config.toml
num_hidden_layers = 16
intermediate_size = 512
norm_place = "pre"
positions = "rope"
qk_norm = false
attn_scale = 0.177
extras = ["capped logits"]
init_std_up = 0.0345
learning_rate = 0.00842
beta2 = 0.99
decay_shape = "square"
final_lr_fraction = 0.02
dataset = "wikipedia_en"
Each number is 128 + 32 x the weight over its row's rms, rounded and kept within 0 to 255. Layers, rows and columns count from 0. The size above them is the row's rms in percent of the matrix's.

# layer 6 MLP down (transposed), 512x128, rms 0.233, rows 484-501, columns 0-127
size [ 99 101 100 106 101 104 102 104  96  96 108  94  98 116 108  98  99 103]
[[182 150 137 166 142 156  38 138 149 138 128  86 139 161 176 150 178  96 136 116 139  49 133  99 138 158 187  94 152 116 113 122 170 136 149  57 121 147 192 101  91  87 170 148  96 130 169 127 108 149 127 137 141 117 102 117 116 189  90 166 171 139 140 136 149 161 129  75  99 137 123 168 202  50 105 163 120 121 140 162 152  98  91 169 118 113 148 104 140 133 144 165 141  77 123 147 154 131 139 126 153  86 150 121 101 144  69 104  75 150 140 169 118 130  96 144 182 113 107 114 103 143  56 177 131 151 122 166]
 [ 24 160 117 155 135 122 110 108 116 117  83 157  75 119 177 100 133 119  71 144 103 151 140 218 151  90 158 160 169 130  99 116 153 110  88  90 163  91 192 100 159 115  73 135 103 133  97 110 119 178 116 133 159  93 151 127 189 142 152 103 120 174 138  99 119 146 116 125  79  94 106 172 133 117 181  99 111 129  91 153  93 143  86  96 109 137 151 122 127 159 149 203  67  82 146 118 126 182 116 114 130 102 100 140 162 158 129 182 144  92  97 149 115 206 109 107 126 118 107 184 115 115 114 144 114 138 129  86]
 [117  49 112 159 103  74 152 104 112 133 132  87  61 179 152 147  95 129 146 101 138 174  71 124 140  52 184 119 125 185  80 128 120 129 103  85 146 150 153 133 125 129 115 128 109 162 135 104 130  67  97 143 187 143  80  92 140 109 143 123  72 136  93 116 125 100 184  97 167  99 117 124 158  58 170 108 181 114  98 144 128 155 116  94 170 102 171 115 110 149  84  60 150 190 145  96 124 139 127 117 102 149 102 137  99  78 141 106 150 143 161  88 176 173 104 136 120 128 134 120 176 161 128  96  88 130 181 120]
 [111 137 119  95 120 124 168 115 139 166 104 143 163 157  63 140 145 146 131 102 143 159 114 110  67  91  85  94 161 169  47 184 153 174 161 141 138 139 182 135 127  37 116 127 129 112 125  95 165 124 166  77 144 110 161 166 138 113 125 128 139 150 122 150 118 164 152 193 135 110 149 157 134 150  79 126 145 133 142 161  91 138 182 144  63 142  66 171  33  79 180 159 116 130 149 107 168  96  77  83 129 124 106 110 107  99 118  87 184 103  85 150 101 127 124 129  86 105 114 112 166 134 118 107 167 144 147 107]
 [104 118  82 122 129 119 139 144 129 110  96 125 129 138  70 138 198 117 122  81 171 110 152 123 114 131 116 116 127 162 105 162  93 112 163 138  98  80 146 148  52 219 106 177 147  87 160 167 145 137 145 128  89 123 154 117 131  89 197 149 103  85 156 177 130 164  88 127 138 100 168 127 110 161  98  97 173 113 155 141  42 151 179 175 107 139 140 125  97 118  27 161 138 159 118 127  97 167 131 135 124  90  48 163 110 144  99  90 131 128 132 107 100  83 138  93 133 115 168 177 139 132 149 153 133 130 166 164]
 [134  92 124  94 140 130 185  87  72 167 171  79 100 112 125 154 118 145 161  72 187 137  95 121  89 187 113 120 120 139  93 104 154  96 104 145 140 101 105 174 123 120 128 112 129 144 126  94  51 144  97 166 135  91 164 130 119 187 158  76 149  72 146 143  58 109 130 133 149 175 115 149 146 167 155 112 135 170  91 145 108  89 128 150 158  82 129 109 170 135 183  50 149  89  84  96  94 155  39 120 186 112 118 132 161 105  95 105 104 173 120 117 123 112 133 136 130 111 110 141 166  71 151 108 150 179 137 129]
 [104 125  67 134 148  89 110 186  74 128  67 128 119 148 120  91 115 146 127  85 148 103 149  84 173 110  48 168  94 149 114  96 131  99 158  59 125 141  94 139  96 112 120 105 161 122 162  88 138 161 175 127 100 157 127 146 139 145 123 119 138 164 180 104 192  58 125 131  74 115 100 118 105 113 166 132 136 163 122 140  86 153 139  92 116 118 164 163  73 159 134 180 154  83 156 152 119  75  82 133 114 103 111 176 129 132 137 174  75 142  77 146 118 101 172 142  87 144  99 174 125 126 101  69 153 145 117  53]
 [175  91  49 126 117 170 120 138 128 123 178 125  83  93 154 105 169  77 146  86 149  67 148 130 128 108 204  70 111 122 126  80 140 116 170 105 203  94 100 115 157 157 149 143 179  92 172 111 139 135 156 100  69 142 120 181 111 133  73 163 110 111 153 136  94  99 134 101  89 186 115  82 127 163 149  70 121 145 120 147  91 180 127 138 110 135 170 106  80 196 101  96 131  99 114 150 105 150 151 126 135 107 105 135 145  88 132  82 135 162 143 161 131 121 124 100 122  91 181 102 164 139 143 136  91 154 175  77]
 [ 76 127 140 117 141 175 196 138  91 111 192 199 163 100 137 117  99 125 127  58  89 131 188  82 201 105 120 128 114  67 117 120 126 139 141 160  78 147 122  86 146 157 114 111 123 178  95  93 133 111 141 102  72 131 167 144 142 163 104 172  79 139 187 150 147 121 165 148 125 117 141 159 122 177 107 114 139 138 124 117 167 123 143 105 138  65 165 115  87 145 139  88 175 112 129  95 123 146 144  94  97  48 162 130 173 159 100  93 164 109 125 123 165 133 118 145 141 134 108 107 107  84 177 117 145  38 106 106]
 [ 76 140  95 193 125 131 137 123 159 110  78  78 117 135  83  87 108 109  88  84 163 130 157 183 110  82 110 102  92 145 118  76 188 131 135  90 122 148 151  99 154 172 156  69 118  62 114 175 144  90 113 215 151 118 150  98 148 132 195  90 135 156 119 117 130 117 125 121  95 137 142 122 116 104 138 142 140 130 131 150 154  88 181 124  88 198  78 111 165 154 124 135 157 115 118 146  82 116 110  47 158  65 139 112 104 188 173 101 114 121 122  77  80 137 147 130 134 163 147  70 134 116 144 126 140 130  89 104]
 [147 115 126 154  67 122 140 123 117  80  89 117 117  75 140 142 123  60 151 133 105 119 156 155 133 102 125 140 108  91  90 189 132 143  70 139 150 179 133 114  84 164 132 118 126  96 139 159  76 179 112 202 136 160 106  96 121 109 115 175 146  92 120 188 131 190 105 105  77 147 104 144 183 107 149 102 153  53 105 162 111 135  55 170  68 164 144 133 143  80 109 178 171  86 121 134 190 151 153 139 125 114 116 166  86 178 159 140 116 132 120 126 128 101 108 118 155 123 131 134  90 110 104 121  62 136 198 134]
 [ 68 139 123 111 137 171  93 129 133 220 145  94  90  99 144 117  10  99 118 118 165 107 162 131 153 155 173 164 148 134 113 123 177 103 135 116 147 152  57 173 144  97  48 135  99 112 104  81 117  96 170 137 146 174 147  69  89 161 151 134 115 123 131  96 118  75 167 138 155 135 111 117 152 100 105 149 110 103 120  93  91 131 107 116 166 141 109 108 138 108 163  91 132 108 122 149 133 109 100  76 154 123 154 102 111 164 210  89  99 148 168 158 179 164 148  96 137 115 168 102 110 133  95 157 172 155 149 140]
 [ 90 208 111 173 133 126 136 179 132 136 121 168 100 112 132 108 158 128 112 127 133 155 110 110 134 174 143 118 130 120 128  62  99  97 116 123 125 114 111  97 187 102 142 157  98 123  92 104 163  83 119 148 126 148 137  82 156  67 175 171 157  51  55  81 141 125 129 117 129 163 126 173  78 165 125  86 138 119 125  93 114 132  91 156 121  85 152  99 113 134 117  89  89  66 130 170 101 131 179 155  68 177 135 118 119 144 125 110 105 106 115 135 167 161 137 114 191 223 108 101  87 144 108  96 145 112  53 100]
 [ 88 136 116 135 145 113  78 149 101 167 190  90 155 134 184 135 170 172 127 118 141 145  85 162 116 142 195 141  89 105 137 165 111 146 128  74 170 154  94  63  72 160 101  90 148 147 133 110 201 126 158 126  85 119 147 141 150 169 168 144 140 155 138 173 205 134  97 105 106 148 106 132 119 164 203 122 162 123 181 118 126 108  80 146 117 150 139  89 144 152 150 134  83  95 134  73  85 103 121 139  69  89 185 181 140 128 158 130 169 113  85 116 125 136 131  83 193 118 132 106 105 109 144 144 161  82 102 108]
 [132 154 131  97 121  67  96 116 147  92 116 120  70 139 136 106 118 125 162 128 166 124 103 135  74 178 135 178 117 139 187 134 131 154 163 135 147 133 122 138  92 166 123 130 146 139 123 136 131  51 155 114 116 139  77 130 115 153 197 136 207 191  79 112 151  99 159 152  99 161 163  92 151 132 100 125  17 112 118 156 121  96 110 149 116 130  70 111 147 150 116 142 123 134  84 153 129 117 165   5 155 120 111  87  91 125 142 180 156  99 110 169 116 159 121 117 128  82 162 146 120 162 154 124 163 165  93 116]
 [148  76  66 185 134 139 129 164 167 132 138 115 114 134  79 117 147 105 131 125 168 134 121 135 126 103 141  94 100 101 126 144 106 106 131 143 148  90 131 119  89 118  97 143  91  94 127 152 132  46 129 126 114 226 146 129 101 151 140  91 124 105 132  94  70 109 146 167 136 160 164  83  89 106 119 145 184  85 153 142  60 105 154  87 180 106 152 146 131  90 117 118  60  86 221 121  75 131 107 115 110 115  37 156 135 123 138 115 176 103 109 130 108 165 143 149  56 105 106 151 112 137  97 152 119 178 157 109]
 [172  90 108 166 118 184 176 117 152 147 120 145 179 115 181 116  59  85 119  80  72 138  97 119 138 109 118  91 130 123  77 104 141  58  72 157 107  97 113 109 150 128 133 139  90 164 105 109  91 137 140 121  67  46 150 117 172 179 192 130 126 139  88 149 159  92 121 143 137 141 172 114 136 106 108 146 153 122 168 159 161 137 158 141 129 119 139 107  90 155 126 115 144 109 154  94 124 117 181 159 118 139 167 135 125  68 112 135 129 147 172  89  46  58 116  53 135 106 113 148  95 156 116 126 143 171 175  97]
 [ 78 135 117 104 149 110 152 129  88 167 147  73  55 118 139 155  91  90 108 102  99 126 136 130 140  53 142  72  85 165 151 141 115 124 127 154 183 113 124 170  95 106 117 185 194 129 112 130  84 108 193  66 136 118 142  64 126 136 159 107 110 132 103 102 113 124 112 156 163 107 105 143 113  97  57 152 164  98 132  99 124 116  96 142  94 105 117 132  94 100 141 122 171 133  92 144 125 102 177 175 161 181 135 146  93 115  61 133  97 131  96 144 196 131 133 164 127 137 117 175  91 156 197 136 158  80 171  87]]
# layer 6 MLP gate, 512x128, rms 0.272, rows 485-502, columns 0-127
size [ 93 103 101 105  97  97  85  85 100  90  97 106 102  92 107  89 100 103]
[[126 131 124  95 112  53  90 151  77 157 169 147 160 110 140 148 108 119  75  87 126 147 148  66 150 125 144 139 101 120 112  94 126 102 111 134 157  55  60 127 118 148  90  82 110 191 180 131 133 153 109 174 124 149 103 106 103  98 134 133 138  83 131 167 116 179 118 157 152  72 162 134 125 118  64 133  87 108 164 107 113  68 124 145 180  69 158 117 104  88 112 131 222 124  62 106 105 129 153 108 140 119  93 134 148 118 159 140 113 117 120  91  92 173 126 129 110 129 148  59 163  81 116  70 135 127 128  75]
 [ 91 133 121 135 113 148 130 163 188  64 123 164 118 195 199 140 135 109 155 134 109 123 114 142 145 127 156 129  91 124 154 134 126 152 136 119 121 167 135 122 153 138 100  84  77 123 109 100 128 201 123 156 128 128  76 160 116 180 116  98  83 110 163 194 135 104 125  44 192 139 131 121 124 114 146 166 152 100 132  81 103  28 168  90 183 131 129 100 125 175 162 103 142 139 130 112  93 116 173 133 151 133  70 110 102 131 130 133 139 116 138 188 167 186  83 123 126 122  53  78 134 132 136  61 150 138 119 114]
 [104 115 123 136 129  75 113 151 120 124 118 137 149 227 121 117 146 143 154 122 105 148 103 168 163 157 135 136 162 154 118 101 151 126  94 124 157 145 122 145 187 106 177 108 142 163 117 161 107  61  97 121 164  86  85 121 110 182 168 142 144 136 134 148 123  96 137 102 148 121 128  62 121 182  90 144 102 145 140  89 102  69 115 133  44 110 188 198 129  85 180 101 136 211  85 132 120 132 142 110 141 159  89 137 108 103 113 120 134 136 155 106  70 148 148  88 119 169 169 127 178 161 133  66  78 168  96  92]
 [ 92 115  89 129 112 110 121 153 135 183 102  74  50  98 169 127 140 146  84 164 133  57  13 169 134 100 111 137 141 121 130 133 149  99  87  70 157 103 101 113 138 138 151 126 140 117 172 120 138 142  85  87 165 179 151 127  93 184 157 185 114 193 116  90 120 151 141 120 152  69 141 131 164  99 122 124 130  81 192 115 114 134  96 175 136 194 149 137  68 113  94 127 157 147  86 173 134 146 132 143 114 141  92  59 164 138 136 114  95 106 117 108 156  93 130 132 146 160 115 169 107  79 133 102 117 139 122 123]
 [167 167  88 143  94 138 144 148 151 159  97  93 125 193 162 103 129 167 118 116 133 176 110 139 137 115 114 150 145 157 171 117  98 130 142  84 138 118 126  46 154 152 136  53 155 122  99 210 160 142 118 160 166 149 161 139 236 165 127 206 146 125 133 168 113 137 159 126 155  88 154  59 111 126  94 167 104 122 141 148 161 100  92 123  70 147 105 167  95 132 115 131 100 162  71 143 125 180 149 104 144 119 153 133 126 129  76 135 156 122  91 109  60 138 129 159 157 136 155 113 126 129  91 195 145  88 123 139]
 [ 96  67 121 109 153 131  99 100 101 125  95 187 123 101 120 104  99 139 121  76 114 165 135 119 134 120  78 144 113 125 123 116 113 126 163 148 125 117 174 105 181 156 102 172 119 127 186  72 128  98 175 178 153 178 112 120  89  98 191 119 120  61 151 149 125 120 103 147 139 138 148 130 108 135  67 143 160 170 142  98  83  49 100 147 191  88 150  74 115 147 101  66  93 143  85 184 134 123  74 143 114 139  79  70  90 130 133 151 127 177 152 115  88 123 137 131  72  98 136 152 119  58 146 101 121 182 140 143]
 [144 167  46  93 134 152 117  95  71 104 135 163 167 106 154 136 112 101 104 159 127 144 136 138 129 111  76 104 142 105 128  84 183 134 100 143 137 143 115 170  82 143  93 151 150  77 113 140 142 128 136 150 140 169 130 119 132  98 123 130 144 148 178 100  88 108 142 154 126 138 112 182 146  44 160  60 119  99 127 142  21 143  80 145 162 147 136 115 143  76 174 129 158  85 132 137  69 167  85  87 178 117  72 154 168  97  78 140 116 175 144 121 146 129 142 110  95 160 133 101 139 162 207 111 142 141 171 111]
 [157 151 124 108 120 137 116 132 173 108 220 123 178 117 151 150  56 135  77 124 136 142 147 153 149 165 170 126 162 119 132 119 140 119 185 126 114 107 129 146 123 146  64 149 143 212 139  46 125 119 163 109 155 105 134 150 145  95 149 197 100 158 146  81 158 143 153 117  98 158 133  93 157  94 175 124 191  68  95 151  95 135 132 195 113 137 171 194 151  90 149 127  95 108 130 102 176 110 133  96 165 133 139  96 133 140 156 163 213 121 122 163 144 106 159 113  83 139 132  92 170 134 161 115 146 170 120 138]
 [112 142 115 192 107 156 133 171 141 110 142  93 102 138 149  70 120 186 126  86 199 160 101 127 134 134 188  86 146 145 142  62 123  82 161 160 140 161 183 131 217 155 227 117 148 112  91 144 159  86  79 124 193 189 104 122 112 110 135 140 123 166 146 152 147 113 110 139  82 131 171 120 149 124  77 122 200 175 190 169  96 147 123  89 118 107  74 137 149 149 156 118  94 162 125 150 147 144 148 171 113 140 113 112 107 162 143 117 131 158  91 167 147 115 140 142 156 121 132 126 100 107 117 181 128 122 124 146]
 [185 179 134 150 142 155 139 148 100 125 118 123 160 122 111  85 132 174 108 132  90 123 133 129  90 151 104 165 146 142 125 117 160 203 121 167 164 185 170 160 124 107 188 152 137 127 107 150 118 154 121 200 122 169 164  98  94  99 118 117 107 144 110 106 152 127 122  64  92 112 102 137 145 154 179 129 223 121 116 196  68 143 131 194  93 155 118 148 117 119  99 148 142  80 164 153  96  96 180 152 134 161  83  86  80 155  90 138 178 119  82 121 152 121 150 133 120  76 180 118 124 152 123 131 181  95 193 122]
 [153 100 186 125  51  58 126  88 141 104 124 171 117  66 118 166  98 145 107 142 220 158 137 168 145 146 122  90 154 119 136 100 104 132 148 104 181 142 181  76 125  73 158 156 125 155 140 175 114 118 198 110 133  88  79 122 135 135 160 135 132 137 130 115 129 166  95  96 113 136 139 140  74 118 117 115 106 149 141  80 149 116 163 138 133 106 140 142 130 126 138 175 139 111 123  74 115 111 179 145 148 118 113  61 166  45 194 122 133 103 151 106 132 159 162 149 160 106 154 167 188 163 157  79 132 128 134  69]
 [132 180 108 122 117 121 145 179 146 134 130 135 128  93 156 124 136 127 123 140 145 143 140 133 117 149 160 151 105  88 110  82  87 160 148 101 130 143 123 141 156 185 133 122  71 140 163 176 189 150  96 172  92 152 114 150 145 140 123 116 133  43 144  75 152 144  80 126 163 123 185 116  69  81 177 100  91  79 119  54 114 148  74 153 112 133 111  85  93 155  67  70 105  89  56 164 128 115 135  90 110 112 169 145 180 169 141 137 129 117  92 140 123  95 145 107 168 211 148  68 147 107  82 133 145 134 118 101]
 [137 160 116 102 108 128 128 128 128 168 152 228 114 144 146  86 180 151  87 144  81 110 118 141 184 141 153 141 105  84 137 143 154  81 131 175 107 123 153 132 175 126  61 144 100 107 164  80 149 140  89 150 127  74 111  95 115 134 109 112 113  79 173 147 132 140 119 168 155 115 109  83 153 107  87 209 148 153  93 166  84 194 133 175 149 172 138  99  90  88 115 138 169 126 141  78 120 136 140 126 124 158 147 143 175 164  97  88 127 159 150 132 177 149 121 146 108 142 119 118 195  96 165  60 143 146 112 200]
 [102 129 112 136 135 163 110 152 162  83  94 124 120 181 123 105 132  74 139 158  72 101 108 181 123 118 153 108  86 143 134 158 160 105  89  73 152 148 149 140 155 119  82 147 101  97 143 143 107 108 152 137 128  63  51  24 107 149 176 142 179  95 158 160 134 107 111 117 149  87 128 103 159 149 139 140 134 169 110 197 114  77 163 124  63 104  70 116 135 117 108 150 129 184  93 151 108 170 200 105 157 121 104 115 110 129 170 177 130 169 168 128 111 133 128 145 144 147 120 107 133 127 182 122  89 203  97 133]
 [191 114 163 158  89  79 120 238 114 101 110 102 149  70 122  94 146 104 111 122 155 129 152  91 145 124 159 135 142 137 152 152 115 151 124 136 185 127  81  96 122 119 178 115 122 175 148  97 133 116 182 138 116  83 119 135  85 121 156 146 162 135 118 146  91 157  96 136 120 183  84  84  86 158 124  90 148 144 124  92 107 155 103 121 130 121  95 122  90 166 136 110 143  99 136 170 105 160 187 138 131 134 144 135  75 174 158 130 171 134 111 213 180  97  59 154 152 145 113 121 135 134 184 222 157 161 153 139]
 [137 135 151 155 144 146 132 107 144  94 143  84 151 187 100 115 154 121 119 124  98 134 123  81 214 141 105 116 128 122 119 135 136 103 135  90  94  92 145  89 112 135 157 189  91 128 119 122 116 119 123 101 149 148  98 175  91 101 126 170 118  73 113  74  98 131 160  91 141  98 120 117  92 157 104 130 157 110 111 156  83 161 123 132 130  81 116 188 170  84 111 187 156 109  99 163 176 107  90 126 121 136 117 112 175 182 156 166  67 148 116 173 192 106  76 216 132 172  84 144 187  82  97 121 134  66  86 149]
 [118  68 153  86 125 110 119 132 107 124 175 135 130 142 122 159 143 101 113  40 112 150 161 130 147 160 174 145 130 117  74 169 173  89 179 108 131 122  87 154  67 148  76 193  93  90 146 127 153 182 144  78 183 103 165 117 156 134 159 160  84 118 164 105 166 125 161  82 129  95 150 107 178 141  95 154 149 124 125 164 148  77  90 108  96 126 111 122 124 130 175  76 147 227 114 117 111 148 141  96 122 187 155 117 149 141 141 133 146 108  91  87 123  91 124 203  92 129  95 156 102 125  97 112  90 159 117 149]
 [173 127 100 135 219 141 116 124  89  50 151 160 142 126 108 108  84 193 118 127 165  69 153  92 125 145 120 146 144 134 168 133 119 143 155 146 120 192 120  99 133 185 120 127 142  40  48 128 134 167 108 188 124 150 159  85 139 124 175 149 112 157 118 140 126 173 115 109 123 157 107 172  97 130 154 119 155  81 124 137 203 135 157 163 112 149  56 109 152 119 130 164 151 171 125 136 146 175 166 154  77 149 139 118 139 160  95 173 128 123 131 131 165  91 151 141  89 143 129 155 175 135 139 176 131  60 129 120]]
# layer 6 MLP up, 512x128, rms 0.251, rows 485-502, columns 0-127
size [105  93  98  98  98 100  96  87  95 101  95 100 108 102 106  91 108 103]
[[126 140 124 116  87 151 149 174 153 173 110  89 103  89 107 130 124 125  88  38 118 125 110 118 124 167 154 124 107  74 149 122 132 156 143 162 141 125 134  92   9 152 157  96 113 165 124 137  96 164 132 122 207 132 109 115 143 126 143 115 135 118 170 179  89 175 109  84 105  99  66 109 119 117 187 109 100 166 172 124 127 151  99 139  65 104 196  93 135 115 114 111 170 129 106  63 124 103 162 119 115 119 141 114 115 137 144 119 152  97  93 157 144 142 101 133 122 168 143  62 138 166 171 170 108 168 201  94]
 [ 69  76  99  87 140 120 149  66 116 134 181 128 197 170 175 142 127 128 173 167 157 180 109 135 134 112 129 101 111 109 124 121 119 140 144 118 163 164 116 113 204  96 119 119 139  68 149 136 150 171 176 146  90 169 169 130 146 112 155  99 159 139 128 142 157 125 180 184 162  98 182 159 124  95 124 130 130 176 151 103  69 106 137 121 107 157  91 108 127 184 126 157 155 106 139 137  99 158 126 105 126 100 168 128  92 172  82 197 121  76 132 143 178 169 173 138 157  85 109  93 106 192 178 141 113 179 121 152]
 [139 155 120 111  89 124 131 135 112 162 118 131 119 129 132  30  96 139 166 150 179 157 146 142  70 130 154 129 107 139 142 157  96 120  70 128  95 119  94 160 150  72 194 135 127 160 200  44  99 155 183 131 115 131 162 107 125 118  58 151 121  86 132 149 113 135 137 132 194 136 154 177 115 125 178  81 101 103 123 125 119 128 110 119 163 153  73 114 102 132 153  94 107 140 104 163 156 131 153 127 177 127 126  87 102 139 139 125 131 148  72 136 156  50 103 217 183 138 128 132 109  91 145 174 151 132 108 184]
 [ 80 117 137 108 120 110 144 196 163 129 125 136 129 117 202 123 144 136 129  92 163 134 167 127 124 120  95 142 117 120 147 144 137  91 149  75  73  81  74  94 139 144  92  88 174 200 114 122 139 106 128 123 116 154 126 182 157 101 152 123 142  75 167 179 117 156  66  61  79 133 185 163 120  79 157 167  97 140 162  86 191 123 172 157 163 127  89 122 127 117  94 110 136 120 135 107  92 162 116 166 140  97 140 124 214 162 118 110 157 146 126 121 120 139  92 118 106 167 163 153 115 161 168 126 110 159 197 193]
 [ 51 169  87 119 112 131 136  93 101 165  85 191 175 141 100 161 168 169 119  77 121 136 147 155 103  99 136 125  67  91 148  89 137 123 111 144 123 101  40 135 136 144  94 189 114  85 113 164 135  65 150 113 105 144 111  85 143  99 170 137  81  97 172 159 110 128 137 169  71 198 101 140 108  89  78 173 143 132 137 122 104 101 142 104 147  96 127 105 137 156 139 105 123 100 111 120 157  88 128 112 131 131 134 140 161 130 178  48 105 116 181 163 175  56  82 148 106 147  85 125  95 113 114 113 135 152 126 111]
 [132 127 116 119 146 104 117 147 102 111 166 157 103 100 169 162  98 165 109  76 150 164 122 126 163  91 141  74 132 170 144 136  73 114 129 129 140 127  46 127 127 109 194 137 108 133  75  86  66  77 164 115 210 130 163 202  82  92 134  89 145  76 172 134 103 112 149 120  82 128 151 123 120 174 119 151 148  95 113 115 145 110  97 137 113 156 110 141 155 199 145 122 124 118 112 154 121 156 142 128 121 108 207 173 138  94 113 142 147 155 114 133  91 224  91 170 132 127  84 142  70 174 132 156  90 125 119 111]
 [121 168 136 127  73 176 117 151 163 128 138 121  70  90 169 114 140  67 132 103 127 103 111  95 125 133 149 166  95 169  70  61  96 159  80  80 127 105 153 150  94 217 149  90 122 116 134 126 165 100 199 107 104 133 148 146 132 126  73 194 100 121 131  40 119 115 137 121 121 130 134 148 164 156 189  83 116 103  99 105 149 111 118 184 111 189 146 176 114 137 134 123 103 119 132  91 108 135 108 134 159 116 133 161 157 167 175  77 150  73  52 158 150 143 134 114 119 145 152 114  89 123 122  96 134 175 129 158]
 [ 90 112  94 127 117 123 139 107 132  91  58 214 121 166 123  72 185 105 123  99 166 161 113 131  99 154 103  94 135 154 130  91 110 126 177 143  94 154 104 118 153 213  94  97  65 154 132 120 150 119 128 140 146 161 149 113 149  78 100 145  97 163 123  85  48  86 143  99 174 165 148 148 129 154 132 126  86  67 108 142 104 146 123  71 155 135 151 143  95 136 104  79 127 126  70 110 163 142 126 137 120 136 122 143 119 104 107 117 123 146  89 203 122 143 139  82 154 128 144  87 165 107  86  93  85  64  56 138]
 [143  89 160 173 109 114 135 116 127  95 149 106 119 170 126 123 113  87 178  98 142 140 180 157  81 145 163  90 220 113 124  92 103 151 121 117  67 118 183 152  62 105 111 139 105 136 101 141 129 137 140 138  66 120 105 133 134 117 169  89 127 162 138  67  80  90 189 119 188 146 119 119 166 129  71 150 103  74 174 165 119 144 109 127 203 118 136 100 185 106  85 127 131 166 132 122 118 158 131 163 162 133 120 145 130  50 150 128 102 139 151 106 130  84 191 162 145 115 132 133 204 109  86 132  94 100 125 158]
 [161 142  92 158 138 129 206 113 150 153 105 187 141  65 113  86 116  79 100 129  78 130 188 184  99  83  70 183 113 103 133 146  77 154 109 151 145 107 152  87  93 153 113 155  87 127 129  82 135 192 123 122 150 154 153 173 143 124 133 165 101 129 132 117  96 177 124  98 150 137 111  77 218 113 163 177  99 116 118 133  82 166 109 156 136 139 149 144 127  69 138  95 127 100 138 100 121 123 106  96 112 108  95 165 160 185 125 122 167  82 117  88 160  97 135 169 126 151 150 119  96  72 140 109  66 168 142 114]
 [102 131 119 116 112  91 140 141  98 131  96 137 137 104  46  85 194  79 127 137  75 134 118 137 131 211  90 146 150 150 137 161 103  80 168  85  96  92 147  99 103 142  83 110 126  24 126 133 139 135  75 121  92 148  96  82 131  82  98 205 182 115 135 190  90 102 133 150 135 143 101  99 120 115 149 164 101  88  91 125 137  90 128 106  78 151 149 126 173 108 120 132 161 115 161  81 118 192 174 160  89 153 106 155 160 104 105 155 109 108 141 112 125 127 135 152 177 139 153 132 140  83 154 130 117  66 142 143]
 [108  90 140 178  71 124  79 131 129 136 122 158 130 161 139 190 156 132 148 107 118 120 107 149 214  98 135 102 174 185 141 190 130  94 130  83 162 103 157 141 129 129 107 165 118 107 120 143 137 109 127 121  72 151 126 172 122 116 107 144 103 133 148 129 133 133 116 105 150  77  72 150 147 107 140  74 158 198 129 170  54  79 109 117 178  96  87 169 121  95 137 148 111 172  55 117 107 147  99 128 173 103  99 143 131 139 145 128 181 139  81 154 118 134  96 139  85  95 122 208 122  72 201 147 162 138 159 147]
 [ 96 174 186 108 132 105 115 162 103 186 142  96  75 125 124 132 145 164 146 111 120 185  64 113 135 119 139 112 103 139 113  89 139  89 164 137 164 157 128 128 127 150 191  53  89 237 102 143 179  81 114 153 149 149 164 163  76 129 176 115  88 139 133  82 150  72  76 102 123 145 123 112 131 140 174 116 139 101 130 156 125 128  65 169 113 153 146 111 120  95  86 123 158 141 112  80  80 123 130 148  83 113 122 120 104 137 108 161 170  83 146 205 121 128 109  95 118 144  95  94 141 109 127 100 117 147  68  86]
 [125  77 174 129  79  93  89 128 170 131 134 157 131 101 148 113  79  97 202 160 146 121 113  85 138 131 140  63 133 182 189  57 107 118  97 131 162 138  78 117  80 128 148 112 127 156 154 123 158 167 155 108 170 181 140 204 128 124 145 129 115 147 142 126 125  90 129 133  84 186 142 104 125 165  63 108 101 170 115 176  95 165 102 175 150 146 167 132  72 157  87  93 102 101 111  86 176  86 109 107 116 132 134  96 126 159 114 119 120  97 152 106  93 151 190  89 166 118 113 163 158 165 145 126 188 146 169 124]
 [127 138  83  78 129 107 171 109 172 146 139 143 121 178 155 185 123  71 139 113  72 102  99  92 137 114 164  97 174 139 151  60 118 147 165 124 113 161 140 132 125 127 123 153 161 223 140 156 123 145 131 135 118 157 117 130 122 160 174 201 105 110 132 149  89 134 105  50 114 124 144 169 101 125  72 179 106 114  93 121 125 187 115 120 138 169  84  97 116  91 176  92 186 139 118 153  92 108 146 142 133 130 116 151 145 149 134 134 112 127 143 139 147 167 165 115 156 167 116 153  72 159  43  70 169 130 158 195]
 [108 191 139 103 180 134  56 150 127 137 120 160  67 144 123  89 157 106 146  75 113  79 105 131 156 114 123 139 224 151 116  85 115 183 118 100  99 161 128  88  60 113 175  87  45 140  71 109 140 132 123 154 146 187 157 120 185  56 136 140 128 107  97 115 156 114 125 110 183 164 149 152 145 150 117 150 156 134 143 159 128  91 134  59 161  97 131 151 153 181 165 125 137 152 143 108 145 132 142 165 138 109 105 118 142 161 113  86 101 122 109 213 101  98 138 135 100 111 159 102 122 149 122 151 142  84 103 134]
 [131 134  76 146 134 161 125 112 129 168 148 106  86 103 138 227 166 152 124 157 101 125 149 131 135 131 121 184  96 122  91 123 138 154 105 136 169 115 137 246 177 118 144 162 107 120 134 151 127 143 161 180 158 131 130 116 118 161 120 128 128  83 101 171 101 127 178 138 141 134 108 150 117  80  58 171 148 162 122 192 132 136 108 122  78 129 119 173  76 106 108 170 149 140 130 130 101 121 164 114 162 116  71 104 188  95  96 104  94 131 115 134 186 136  54 155  91 149 144  79 108 202 150 134 143 124 108 177]
 [ 61 118 109  62 158 112 145 155 105 111 143  94 132 205 115 161 116 126 121  92 117 109 155 149 104 113 182 112 118 173 162 155 218 108  73 103 156 105 190 188 130 108 190  96 140 151 149 132 140 103 112 136  80 102  87 109 128 112 161  80 167  96 138 144 146 117 183 113 144 131 112 117 134 124  94 104 215 108 136 140 126 133  75 121 104  93 163 178 189 176 120 159 106  94 100 110 110 145 155 166 175 112 118 143 113 164  91 122 168 134 155 188 171 108 125 143 149 125 129 195  97 101 107 158 113 163 116 130]]